config.yaml
n_head: 6
vocab_size: 15103
bias: "none"
tie_embeddings: false
steps: 4377
Each number is 128 + 32 x the weight over its row's rms, rounded and kept within 0 to 255. Layers, rows and columns count from 0. Numbers have three digits each. The size before them is the row's rms in percent of the matrix's.

# down: layer 8 MLP down (transposed), 1024x384, rms 0.271, rows 825-841, columns 128-255
# gate: layer 8 MLP gate, 1024x384, rms 0.285, rows 826-841, columns 128-255
# up: layer 8 MLP up, 1024x384, rms 0.294, rows 826-841, columns 128-255
down825 095:147172142128155151142158125113112036121132084087081119099119200121063209117128112144151107147097110117079097129137159119162113078128148158100187132120102115132119150126032174077130142175094091170110087202096205153085139185147115126140084150115185041080091135163129138119154164128149151159130142160083202112121107074119120152127141041103154174132194133125164084121122150128121116100170
gate826 090:131168170146163129129090065145137112103119168173131059113022069122119108117139206111169086089058111110136105121170096078084117145156110149107086128152092112148116128142079177104137120148143111174119111125098123119062096133078070110179091216142154131102150107169150096180143106114151115185092168167111129139044121161101159164180124164097090103117093170144181087117070118099165122161120
up826 084:089136095120209149137086156103087101112182172209112191171155152158144117139117112117162131148089155134157131110131142079118099108195153132086136122094117101148087130165135116127112113088188088122156132188182131112077121103093137142129137156127166116074117095161136097129089096135082175115180128169166098154103183148081202096108192151161098187126153112150183119170079148085135130128146
down826 092:151189142198127132117076162154133122102121100171144133158119145127142146146100102146149151131138162125140116113089121089130128113140181088124134086153162118146106120135091079136119113130132143119138120171110157137111141151139127130127149143156080057154139154089150109121118134116104077143142128153193130114108093178115097104182166131107100152139107128107167098139119138109138137086118
gate827 101:085150165192125122162126076156145151116069138120133125111188080134119089100103148110095144105146086121120152125158061215103142066114130231106159177110132108094112098142093150180155139154135123086152118150109206104118174167115153127148058134070112134116108094163130190150119099154159146144086133123096081158073158087159161118140112079099105164176140098142167124092104107109156128170134
up827 103:070100151095158090116127128137161137171088131155115117150162152110137062114144077127051152097095115096167159107131144085137129135133130135109066137153125133084143154136164172159167066079091100170153119108145138156151139128094191091092149123106156165115043128125165134069135153137101121159145082169103102127108135111136125115104177090110093107160135103128125109087139114133132139153177
down827 106:123091095172117114075115096094160057148151098156144126159123094108134114096074132139140135143145097171051110090110151135145068072087116165098157133106178139078078103069173182123094132108114063111139156179120143166165121140125125106137136180089135130096126144124164149119106131132106128202109108143137115100075135071119134138164120146091140070141113135119084091115129150069074087148123
gate828 098:109131114113143092167128100090137088179158074115124159098083088146120132150160157174078095098111139100159143139115117125113126051122143158147115082074133104085144092082117187125088089136178148109115131142127144099199118150120140129081135187163110140161121072137149127125093086121145085153073163144074133146084077077162107093128140148118155141144153084196178162085108112137104121134188
up828 102:095174144134105119104126187150131068118148163150193115167176108134086103188141151110117149176073080079138174135138132142107124071103169173105089098167112088148144147116079149108117135110072092129161096070048149147130145165119118130165137146125158139121133147155130171210150061131105091111063156135102128135111166154123070146156116125069169133163171086140148144082139128116085140145168
down828 099:154141139135156109159148144155107154128115140078179141111114097090136095111102166202174106122112119143136113159140127104083130143077075162093118142123125110138150156062102140150149125155100135105097195131077163067153142083185115174142097167126164125170206104168113100163098133141131074110162147143004098135140183113171088178166123130120060127154116057150127107159203112143076160103143
gate829 095:140089121102077154136144158143090098179075108115077123098114140104156150102125154074138184150137084103127167111161181098074148139155124104137079122187142092134094172142149097162076127178154107122137122142132153129129124116172150132149060116159135149147127088129112082173128129144157206152119114120124086148056117136141144072188094096130110130194106095189112170105097141146172153064113
up829 101:120155171141152119141116127160149144133133078082204083097192141099155110118128138140163131123185179188119153092136185122084105126083164129117057101154176129077181113146126147131137133175229101146075099188109148128078155111087205108154164122119121111125111101138162158087095097139073111208122100119141120130134097134139116103109164171168116067110131091135126177174133188159114077067130
down829 099:140153094076143144121152118154163117129172129097181072147209123106137112140102145114144098115174105161133170142122111152163084140078129125130133162070191105138160118156189113160102111138143138155126109170080129146134131092187142093119139139164097097107165138164173145146085103176117053139170099132159097132101159123132112084165143124131096120136112098156099159115133070130077135113104
gate830 102:124151142153171115098075146114171102082117094122111178158176111157151109187139136161117166126142131089119099092106150148158130124119150082188156091176152180150163129151100151148140156161114133083128173184158106067131094100090118109132102123146139113155133140114184137160106099139112135203153114088126197144143086135069137115107096124151073126101099111091068141135086066125126162142215
up830 099:099142160136177185080111124213128114115125126146134171138106100156160149101081100129066114177161148092127154105151139129095170127107106122200126140183171150105211149106141122086086180120147182107154162083151143108147149099129115066152164129160141102064067146084202146124156155140151151085136132099121105130120100142083111186156115165131177108144045095073106088152099152078111137100133
down830 099:096076161137123148091105082152101148184144126179196122102110127122118175142108159067131110157148129077143126111149100134186108103133136111126180133195151159123115128087112148136125142153104088122060110056124137130072124152136108120099131161118138131093116139123143151110124130159131137155158072116152119136073165159114139080113160113100145146161102159148141105106115108107102146104133
gate831 097:118156117065091132116134158121105125117110112063106102159128123113161141164199125130093132126068143119109111123127119164121149094178117161099087098146059139168137152114121182137099158106127106164147123147162081184122138150110188130069107062130141168137109124112087150198177062117191122152148097063154151081133166075140112207115171077149113141090138075200178153139101099131133137156134
up831 100:130133130099140091107116105140148130103125138122145145137150150200101131106155158193105145148072097106108107075094160131135092064083079149120078107134103045153099114083136126158110119132135155145104074166145124180117106110168113114143108147095129124122107144165092124133143109161146162217069157117114215107108124089129167090165122132128128134167134115102157137089130082124129123126125
down831 094:123079141114158115124142113117143161107144169106150124133090097133146136145111118133195129109123078144140097149123170077141164135073086159169148126146174106189124081149159149116136184150109086111164151106141148091134158109115081114100166152107135121127153170121181123123077115163110131170105136131134109191151110141118113151102084143133145056180134168099080118175142163127134143142137
gate832 097:104109122185092120200130142112149166133129110135058145135199123116131120156202142129144120171095109118123173145137119160112141124098161089096117225109120168081134108140122112152124140120181158127219088124101155149123152092137149157140098182114123129167113099128173121117133123215172118104074110098151135159129112110153104121093134097141108188103125153147123152079091107106062112145119
up832 095:165152113131125107124121118165172100132116167164113113113168160160076119147173127110153057173142137168118089133162139148079106150112125129104132141144129045122116097180180075131115125113136137177165176140136188141091079097135157116129096077100093157130064079123130151112112121132135133155119092129133137089116067100164151182109057170146101166135088104125149094140131076127146092137164
down832 101:117093091082140139177088153126112133178144165099104175109121165127136133159143100096160105135105092181195148104119127114150097110125183148149087104137093141086157135117164141116120153139127125120078136171104129185162211160104142132067166164100140091100141122140163134071137126165121128214087108158126089062118068117156137145122145134138157116157119111155080134123072136123087084129103
gate833 101:127143173164167124106140146119130105147064064116090181177108085180152095116184106106117173161192154172104160139132103111128107175119091098135122175129148129091139104182152172130132153160140091139134104154109118119174130143081156112138123146097172186073120126128082157121128078118134097130116092070067151151167216133113121118154171182098112139118085165114153117149129110148093122127134
up833 094:125111134158153165105137151151147100101132138126120129085197135162022104110113100086115057163095148163165140094132170147106095134084123128150142138150124084103167139159109090118142120097124101107084136110207092111134155156154080151162099135110119131111106125141154110120096109117129082122140119100090141117181096091128046092123110127131138146162124130160158101092116110134106070097055
down833 100:060128146141126070086145130130126158158112142124160100152143141136079086136207150112119095131097110122073168136134112165092077159145173061114130160121167122112133087120148180102094131106145125134144125163118108134134150145083115131107078101105085143193122202128103149155087119137178090157142097121150142157111129128194148105157100159160154126120074112132072178117145097111135160207112
gate834 102:163142170071101143112092122146121176092101129129185114121119071141151113118158138162123144131163099150177115048165160156166114128212144135186160117055142109118173123119133139019127073100134143121183127181143088126116120081142087130132100074149105132115141096170128113088129101115107180146132118160101119117140102105204154169109117131070140146160101126131146079160119139102152135129102
up834 105:124085190147119143100147116115161141131128086140157112112120128109068114143123125175154157120119061155190094140179139194163123148144160138155159158138103122136093109120102077096156165183128112104128169117122098172070112137136153118123132104164072088120114165130132061095137143175165134148126159159171190183127096159116122140149083181073128159163097099067136107137118119125122113088120
down834 105:156163099134194150114138102184127082102121039137144150206085105130130140112084136194155135122101131156126189159125131134185097108135075125159138131142154200085117152162146146145172151123113133092128124139101104143163148136153149117187111111107110113109195113088158065169188122087120157103107171171161161082130121128084055114121092139090121231143139142092126126086198123152098119103102
gate835 105:158124099110153116115088163073139155109157059101156096102157142180105079086056105123064136126111090165122096119130142076057138112090142076131188080143136105139084112108199107118128117161147134104111059123123127095111090138118054096146135145180104108122120125104155124114146134089103179117161085135123111119113120112140144125144094175131155074121114164111147126112109126168143123152092
up835 102:067125150105224158166098069157138101125139033171121132102129139153152161182143104093079124126120160130113104167164150081131135080110105136177136117115207091161163101105130118112136141142212120116086187143156094127124085097113094152158136101149112122155093078152140098178185131081105100097173100117168148125158115092117088137134101145106201097113083181138145121126162148180092134165130
down835 103:106107075149146109109095143135093146115163099074122149155150116183060136163082155156057140105131115121080102113142174202113208217058146140098159158165165117152105137078080102108176108113134128114096104111107106110051130206144165117158155065128104148143134188144141159132109131131141099150093077095158064160097141129144121083099062174111127117170117129154091138119144128078131090087040
gate836 100:157104129191090139129160103110133131118157127154108152151098121158118058106168147095110106154092155085167089156148154135154116141096088152198162156175081173083171118169087120156136095135096111152160135135161113136100160104135138153169151131095198107124104055134125091086098120118099162153123096130122121172096097121179146159099097139128155050115134114083082057130088071143120169093193
up836 099:119129112104124169143157212070136165102138063111165093165154089133142162125098151136204094080095103114106126144132153099129080096224159076159175118120209174158097163132149102165161138116111082164097103141114154119165102133131120160108102124144158138126134170160117098109069076108115079131136153068153113089115141147133118121138181175133122124172149160108120131122130097107158103125153
down836 098:123149149118134137134112014072152120156138140172081102071142105120149145144142142110172100086103073109138141129134114140137111087129132184142135179133109129116125111112109104150207122107086127196175121116198119139117047117074143120105132084102103120174110178097100120095093107106181137085138108111110139132160128149070109104088121126098096107146130175154134150169193136078073087140120
gate837 103:152086159137103120108094113097145107104137149104159076091109114147151119101112149118118129099160132116148124139215168105163097146117100136122160076131105145080152130154186170081148098130139108171117139118173143095152105115128083107063126139089108103099111106102203187146073151129133153151116119097114154160045094107060087083136134093161109099139064112138109105141120126144173139099179
up837 103:133141106133093119052061180097050171118110067162105151139157092187139122110049165131125118117202166110154094142128129172114131118111153128155126120149146108114114163109143085073105116178149137136110161065122130123141114169101164185136170119145112052131101121152153118096127131150159107178092129112177187177142104093119107053115148159106089166117101119131084184209120085152110116115096
down837 103:146101197111121144137055109162180139106170137139127156110107128049148155128132129020121139110123181131119156108161151127173155161096107123142132144117205114096181071178080095136125150141109093091131142110136132123102102082104094117108106189098214155110111137078142073080156145128152087094181109096095130106119086108059120195178128144104146086148098200142126120079144115078145144173129
gate838 098:167107109170155174131086199170124088168084117162127121129067147135118173145150109127151061205117109166121036127114072097141133152061153108059108147134139084121073105103119122133106073090195118137120104122092128114159139081093165212142139100163143119128182165173101152086109106173066110153119187103110111127148216098131132138162112073108132192128152116166149100173057154078092121125113
up838 095:120161152079144147151125163103122165075069122159156130101116077102131112153168166135077129122120122115128156113157120129136107122159143166104081154143139162157128207139111119114140116109102044093188075179191162169140097138142070166132151125069177088147071132098165140087135095129115144103132157133123179113119128155146127106084115171141118102113124149131115129103153145140054156161124
down838 097:109184168121170014120180133165153134086144090114167149130127102127128122116111138074090098089134114117084174122077129123094164134120121168136106130097143115120140110138105123156151097094116112118165128152076175153178157181083087141131109218146162161112142085109149200100119162081119103115133123100134116138082127158156106100169125119123087159065121171146141089141170072120128153082106
gate839 099:170105186095130145160108155124121148171203113088086060111133103172087097113116103070100085157070173092155139129124089110136138113123131066149100100157199117144106215103104172151131163156137123068167084116132148102140054117127126138188109132112059178129103131154132108150175154146125156098112129158117083158129095049100151143156148098108153049117132118138143143122171151168137087128074
up839 098:110146142206113112117114111105115137112161174135181138111118091165154101139119117182093100087098099078134152080159111112120112142100150157127161144157110157106094099158105133099136081111125170137146130157109108083123184141089043107091129101181151162116082164122149205134096110166147128189195102137176147087162142116137186058186105155070150113108135114148167102152090168160163093130075
down839 102:060136169133112154092117186123110084102177122119145178144096120144153181158106160093081180059128151162157146148107134065157062080158118128168112110171154195054130177190123118133088133089129181092095129127123139154148164085054102126139151092121128100135138176102125133111119099185129105131175147147136115184116161130115110083128120128147107067072112107117216133091099104096158141131131
gate840 100:089162083125134131133135164081115114134138119152083130084170130143105144121121120119153221084152126109119119078126070114119150090090109063052195134154185120102073117086198117162135101175125127118124118150139117126111123103089144113139171140101127135165119170097098121080173066062149147144067187076165119138120162149104134120065126144142117156108152077123129147201170116131116118095097
up840 100:098105152121176080120107149146100105105092214130097139135094148131196080152099075060148162125093114077133130140123171138125176164130117133140092120102091116092108093144081159072132122141097116133138130148109098185047144087131138123195069124121155105170120151063113148181078081122149116103153151154090131134127128129120056078153075099118056121119106153152163120157098175126112135119130
down840 100:126156146143094112120120125113136155105121121149180114145133147100146140129138142100116173124131134108177171110196117140188101119110148117070110123109109173165124103096109186136171071113102126137125108144070170100138137153170123093183154144169079089179160138181079132150129106118146140081124110140074196055089153081126140132139101129206117130176099084177167171150137164154176131136138
gate841 098:154153071140108133142130161101141081160125161147179133105165194180145164111095173112135133159097141139116147097143103150146093187124135131181153122151177098130091177108102154157121119145121143138107141126125115134155096178078116188187148133031188112149069117130079128086161091085146090152136096053120114133099074059126144104149102089087107157122094162123088137125185065141154159163178
up841 094:149071118124137145084099115156148119141075114169195116135106138080111123140172186186181151177142102152069163136100184145165109155149129120085102151110096139102124199124137173127142102147130148134149097143108189120138141071087143181099108036154168162132190149132135081090132157153110168163100094073132088137180119102126100119122134115135130105152142103155124143087121156154129136179127
down841 097:115122139153166096110153149163177088078160165125108175129131074111113156078187144155158148098128114106104163104109157125076103174137088124084172162129127100101134151120168213181056162109163211073110071161140110122165134136137141124144087093102134141071144148142110138143194096133128117101170092122108144124143077076117169108130116120200151117061098121038182107157169113089129165175183